From a checkpoint of a small transformer trained on Wikipedia: width 192, shifted keys.
Each number is 500 + 50 x the weight over the matrix's rms, rounded and kept within 0 to 999. Layers, rows and columns count from 0. Numbers have three digits each.

# gate: layer 3 MLP gate, 384x192, rms 0.0715, rows 37-58, columns 0-95
# up: layer 3 MLP up, 384x192, rms 0.0685, rows 37-57, columns 0-95
# down: layer 3 MLP down (transposed), 384x192, rms 0.0904, rows 37-57, columns 0-95
gate37:417555520443543505520570508498574458562493571499461552513502527460557557411523493493438493538480492519515584546460522502560585433453517532555539585527496385482463517553534469540426553587526512514507421516535570459573483438566516492471476532436544504515516499532546434481508503538472548459
up37:546427448484444475472546518457526584481547618531496518517560524614475507451509421499537534513467512472496533497507591485407539486566475467583445540501447519568571571475410511445521480513496476518524541461519516364533458419524348540457477487491530543453486487516431506545543593515569549446
down37:449455522473503426475581505476448569464474552664526521466511580554563533526518505515576428419466528429507430525559477482483459468592524440434506466407570529552516540415466558463504546455514504487481588467467458463453552436616513482456591599486384591518437541443473474500539480532541482510
gate38:490550418448522464476486535510505443465523424434470485601431540469441492393388499473495482545453590522502601551491548499476615556404508474426454566497528486501472481438569424549465486523548447483483513499530498620526456483489595476507448560524492469580632521529517550433530427557451495602
up38:524494392522520475441527480456462487450400454567512513401481442607532497499503446595541482500605422492471503414567407553565517515575493493527460513504461492535566417450520622514489496505554545441468492468505473446457531516542483543426483460535542527489518479583501553417547450339544472445
down38:549433501531515546466578555521495553433399560476480467439507437583532553539525569464524485570555380474525508524527478527484516472477520460392411439477608531514438442513532652550444572487453534467445558503363543441437575512461459577445490537452554517459567480429552486436422447479489516538
gate39:500540504550473470515552586489446522444463527486487567512493570547470503464574496434447455518402541521520523530483503540513441531561453499453431573531589549564522502454466480485409456553582512496488490563452381486573457514536475621483542580574511431589533589502438613536482530513448462536
up39:519513544531444514471524532508482477518472486515460594541472486523453419505450616447530502585470519536438592488519542436502525502508507444432539527447509562489432431502535570494603556430522532571567383500482608591615533498573529567472495503495562473540619535435510533422448462429500477437
down39:473458476458463496513449533460514500521487553472517490541511608479493464442596498545601411444500571519434446462493507482570408544532459564485491459553517511528476452515473496476436380465481498532547568450584517414468473463427524528516448504447486527598383488497468544581482479555550422553
gate40:417500441484433533575597458508523476542494533473466420464541519458529537489499471469402452445560569507512500447459452530477495525420576541546493481575544397520492549442422488513536524565543553492534449562467554473572498561491509563455500430500515382483517523539530493513505552426491515495
up40:483456530427569454470528417595600535518409544628489438508483465485457528463475571412477516534537402506505416549464453573512489454504539519458511487478389413528543489527486517482522531420454504442504419522478516480478567579522525439492420592514434403513581413559418439503435502603461483369
down40:480494427473518487517551582477536467549528470413538460503522639520464436564555490540429557549481586543573493529450502449552504567411488531529554497487656448548527438505392548509442523527545571514584480549439475610530569521495541455461513436475494490541524529471538526512561486429502622494
gate41:539557521478400484617457564481562503411417563565520431480549448565482527492501437393540509528566563449445436483453413502540424503450550496523641521449616422573426551475548538519449465444544493520539466429556534544485562501481588497529582532539466530504486480474476479567531520510462606468
up41:510481483486529522562615507589507529425475498545466503460500435423509358546361538564455542567488560454512515526419572497499392508427469533560479422526428509551459588467438435399490364535480488513426614518477442462478519549437458468481438555549499558414509561568559532486484513442532407540
down41:583488494477561432513557571557500417609528427534458510540525524469535484442444425534398516401406405446456538500547476482582398423518469521458456475475526602517432379480455574461599492495415561554533499553487420419507433440431505513458497547536481464601533481499517516516624469478427468449
gate42:524520558462557548559434514465477537473393498618569448517532487428458490587487537544572495434502541514498450509603566452450612484551485541527394474510498489568496476474425466496456570492588581448456570598418585518552545581609528606486504481455475518424455385539510498579540408514546492573
up42:490459467476551558426583428525534470512537594373472508463459526514438534560568533492465458490477446536435488476452475543620484480518458477494533500496520436496433553551591475479511551506382475555563476487473470528503450514431483435458525458485488428645615547457496551406583552487446619410
down42:500543483492576513399476407522499527447559501438589473397590513482464533508570497414503519502549518429445404519561533492522485566527498602455473500439491526551437512446525546517505481503478537443459483488524603581510447569505447442488486470485540535441508421517453451562498497518634440424
gate43:528497505539405415567557506483550556486480501488538418528579510544521522476480427468408562495574579524472597571418534457568469507460452458468507503572419495580431500484552371460536405513529479513540445498496554529549535435515488541514438533555460390465510485485432487473557568582488507487
up43:531441391472508441556531416510493584462491508501517441513516598419552469517515429585522418429586565505572555652569537542561441453439523539505453506516425496469527458470464479482515509539385495473451463529492463454492477458494463397566484451396490527497485428400447451603472402439554559468
down43:405512556502533523498527525416451405445551503522453534547496523477505488547499494610424502534486509474460540456532528583317515481618609493531517540403491542468478591468593485568487559450440529516570580513562511543516514506544554504478455392511528481452557350490529485521520493463434552575
gate44:441480522484484410477498438476476492643425498478333584524533538569477483495391527489475594516573409463511510579623473595501407479472524415530478519435555420522453446508460550501551513447617517558486507519447451530549479561533469475559524548552386514454637484500481470447512566504448429512
up44:475572502424520499513566626420475426485462444513645509445501475512518616448536502520510559530470468535484528458431449434486525556494494465514516624534605468512514509570502467523488387613443620606449551403608454492508493529483529535519479550477477492555520473435442540526451453429556505507
down44:500436499410449518469486519590537534536478508430543480500561467457526428477491463587483458456488505404507426583617588416441590480493392517404465500457429455531503519464384499434432547579474522545577468492332487453554506440480557510468481635573413428477480537423530524477539581411527578400
gate45:567519404479487498513485537515459490624581509484448543569467515555519529516491462589444584444522524629479463532474426489578467402522533524522582464553523508496515538640530525490464427675421555537390556516533538543509487468549560453479472463535501536502422485437563466543519498475522540442
up45:489433471450452507495567537544549442479510452433506447574458473421546452469465565531459547454497587497516533518452448472531463431530453486502518531506525410486500449439526410506492463487510552459500333454436500515524578434411545436477491494494455537497531475564478491551523563459580499471
down45:538478572530497530493472509485590520489503526611495479434466455483413465493525476591525438434532484457522603423547533503532529519432430553570441461558347423584583472527562472471511520475562430466533437492548472514503529534454504440458534613549565465517574457495494572485495554558521506458
gate46:516571399535377489480446475585527443530439506553547534492499522425393494508367514387552473446533576623522521472481482490577546538489475562477571498583596399489487498524567552452449510515530528519379479527535504485532431492478554494534497580542487435543458458475443438460615482549494496544
up46:503401587552574520397497492547516434529451535527554520494570487454636508480536528611411540578456334507410463569484432586482527563499513529465496576510385552515465428494510403548477519519439542534474505414508555571544419522533527509462418591551517441612491477565555560467483485530514452538
down46:511572457430468496457536583502591483437464538591467460505576492462464444489499415548489499500527515495445460478554473499549563523458499476481445411542591448436517468562482445471482480455556443526419515571302578435496481575516471490524437452521432451580447443424533462475538531526501483524
gate47:430491433438500564562485427564481543527600502531640481557396440535507496505501530514481487546476432494542493486494546423466525521447486481476554473511449517502509432492601503541484501459469491650458498393542519417514505586532508480442535504459640532463465481401546476489560448523538454423
up47:507471469462513531467553424463540535474569493533519558557589535446566451559524532488541507465450547445558496552433616586475572437555496596476401509535440510566581467506452447487461530583469499587479467528489549488476541444448428626415519524480526519442459514509515559468512497619535480502
down47:499503499514469505493551484528517561528471457539558455509458421533539453442503493491460500538509465554510504393456468518443463541525499543512431521456530523478509481541453557493409582568496485430481432516413443488571496426452505624504498446519432578478461454384571444449468578452468530479
gate48:545486476533412539489462488464500391488572510466545431464494513505452403456494416440661521543445562549605502506554533517470507547430570570462534476589518538451451524470429487476533538436474539463541445475485482467507490444552565489488596465512401441538512497505491398458525443515503449571
up48:444411463547568475471429515420448431506450522496539526536563489500500538444540410374536578575508511493442432538563453583557490473453502593509482487481545481588492493478492511498503529580449425521556410433455447569498433478520433444567523513525543474505521546544520430449471535541521490552
down48:429531449499495425478547547577478554550546486500594570454470496523568497495494515436574494486477584569591452407508430511560543553517402500544524518449457465557522539570464616556470631469516478424498542470368483397476514469581587419467562372451502512463441487522480524499596499584535522557
gate49:540525448560422554469566460510507509473490544518520523475493468341465514613482439507441553444511521485524564439504468462549487437442499501430506526519526566502471431424488590543472410473477536540553538567490601434477409457542473478556463539453598447564455550433451506468514445446487536544
up49:507558479445555459452497533430455479533596540493437482486437452466515473508503535433526591583558513545480522451578481421490506476449551443520514480476444495422504515561473564408547465519486477438497544445471463498492448422421444484483452558525514525463592572582471521437492457482459530591
down49:552508548451582447607487593555439539413457540455556483484461562478578441462529459515486486471558511457526488399452537580534467478446528400516572529453539567527512541548539479503496488420501493492566539420621490551453514534544505448519621499550511506516523464468461490522602452562510515519
gate50:546460492469552455544533486549466382441372578506475457450502577429469456418473519441492501470419447486511499469447507565531557462557451535550498485491526547571453459452512491501557550457589450472496481452584537531567499505479567450576548474409466526518557462481461422480490485475426479402
up50:520552596506451443507609509580578561518516550484452507502570562489579476483526524485554446492512514559517437517534528421520455514465462526499532464398586497415512535507415469444496479496552547456426468599529442485449584501485460497435489402446414593447432500385495563487431541562499549569
down50:464480564500572565621474476446570529538519471543511487447469434517549438508518539588492527474517562517490539453474556614453436440548547535523462466578492473518572404529466404570564539485515452487448477501641431506492475601495602559469458538432531422523509491458424526416480474493436514479
gate51:446482384458516530489554566539503509503560480567515383446461425447468544590356451477482608551530397546539512559436485491473497450476666552497554499486474516432455481432640486527531491519478562470508540577464600510560523525496551552473481523525515473503517559505452487445505474549506450471
up51:427499423475545448427452497483532470410499542461466501487577430470427536541534473541524417517446517480485501430593556501435448382497494502468487473503568528518481526496465513560520502510479436544566510599545506460420436487559500558453515401463529369508397531457478560517453520459533468504
down51:502521512513527479523471485499617402508520536467430536519490370560509494456548522595529472569475502460454412547482486590501455325472457470519482589543394428506484540578624486593499447559525482466510536520524521490475601519447460502529513469429465472586457455496512509509471515548481498451
gate52:580422466500560522549511581568528520464415510578548446492503507516551438506405598540549499560493471531531429496567507528450458531469410474593526503549479517592481535560567450503448502492533449528521534487583433535482555523568474488451484441421481490459543500472575519540490412519508436485
up52:442474457477550533529551475430504557465483421512542499590524497485525574525532443449456554508513520528498471480553668559421511527534436550493530512444379437469600396530538437551530471600407492554378548512497519438537436562549512538535457484532432621509451504464466545502483515613521495529
down52:509455488397471519455499401529550507561507475547559480466503479496466502437486549514416442508548476490529463486478461421491547532560507483530471599482518461524434439539495474463502478530460509537504576579531491429532436412501518486515545523546531501488511487474483485525572530521449520553
gate53:508575421505359513536562556506527555478473484495586424407541473498424547551465482485560492490452524472476504469449526395555451500616529513547466479568507521527567535430465537510466518531617495640549525505529542452524467386477459552465464446571485658510501540439436475520554561485472439441
up53:481568413482452482543457598524539452446414568482528604553538444513584584454374545450583451469471487633460509561427581498525513511479468513462513584531571499531527522471548473518514475497544458437529538531524516490393450412637516491556444523414443462549436512351469487457529484524550601413
down53:564512466487497426477446477438450481557484528564554391398511510498453456545524452466494462538511493496557413446482465474513477520605471511545495548517469467539442470414519470485483533470444469488508496425790559493512505448498498470491495514521562513431543504515484537496449468478491455530
gate54:557469518456525540509463520526460554458495594492490443554571474570562549518421475480493429521474520519469418480517530512527439531459526493471408569483470528598524519477562442539423535472424557464534555542504497513483461439535563525557485449471499456429557363502420440483529443504455434550
up54:456448480552626592492450569346581533494456458541524473426525519452522554432451445602578452477549540511453486544500523589587538444530471489505493468517504501514508501522469384489506475599527501530485629520486571508466481404472536558508457460507503508428402530383467482564490544430494567572
down54:539458478543607463479512433462546487489516552577557352490498439426553526516470573587509431542525557427372422536507343512542508489549512414384457455555416518477560495517534489575561523476457511440529550577542495463544441406482581473553522571515497478429481479468450508493576552444539597515
gate55:446532482498518559478457533606555497563590560562542474495461495514515550539566492476458483544474513502404469445515520503509440502483507465465512437574498551481465522489494491492488421506486622392525573452564505485455505458513510486457457502487416618507578476510469612462557520501432531479
up55:555398501522499485461544563496474516552503558561476509525500528491439578456518520445530552476406435452484581480492511477500469518418490470471485508482535441462504458546503482451704463552485458508527510440577564464466479523511531525559487614502576509427482594541431550429565498524540582521
down55:517504509475505516494558490536598512463507561577429484534521502438482557473468507462554483526527514460484507466500451506528524463471463541455463572508528482443393555449489441477539412404473512622411507462375545374510499521482540532569506463497542406550433488524462479546494530434490540579
gate56:495458454506482410495521520562512524543522464443489541470510530433553507517582588547512638421464586526532468536579518484562538589352468530523561527574493482610510388508465535555481468471506415468532476489448473469551393556588516486532495641558501547526471484554495516413521410527554507457
up56:494516457424494475522576474604498473453537551501449407391430454479554503555504511543434496396392491450591529555511548437504513514476480501431548576517489521518446450515473553557475505474527467393528509463455487498600518552511602424526541447570499524576592436654601490468472485499410439605
down56:442450469624494532545498561663486526539503551372534403499517496465447437487513466525452486576494548542494641423574498516527498522469554460484568580531447490532573508450492555583561408455495445522567431448583546543456456515481517497584472574477435476500525505486508523484501478521542533502
gate57:491449333398510540404485489485472492516507510460519512440396522543465485434537480474591483598482485512539465528576508545561488513511555598442491486478468461530446515507547491563586517557462539463469576541495516550462490511475490523539559555483438451528483600501515490457461509466488452392
up57:570453548522520417472581452468552487517510480400581499455530524396464448447414515474530491502474425552548476441525540565437493479504481495417445494393559462508452487505587507564480372476530542522563485450497500457515471474423463510506546439538520533416610431519475579531554510498474554524
down57:551512467565661493449476468540465535466457497429479558504503481441563494484549565489492517386517402501557522592431548464444507591475446483343517559532564484453466494532530576452480436409517521507548490432652524401481482478492529463536461511427526530468471465489484416539523533504517507537
gate58:490475490517589446504596457456505485478469506445475468479416496518602457529473475537561561532364519545482528521505536537575439544436465477524423531549520522561525492486482587592446534486487521477494458460558546592494418470513486464394552460501508498485497507518491563476501437623536520542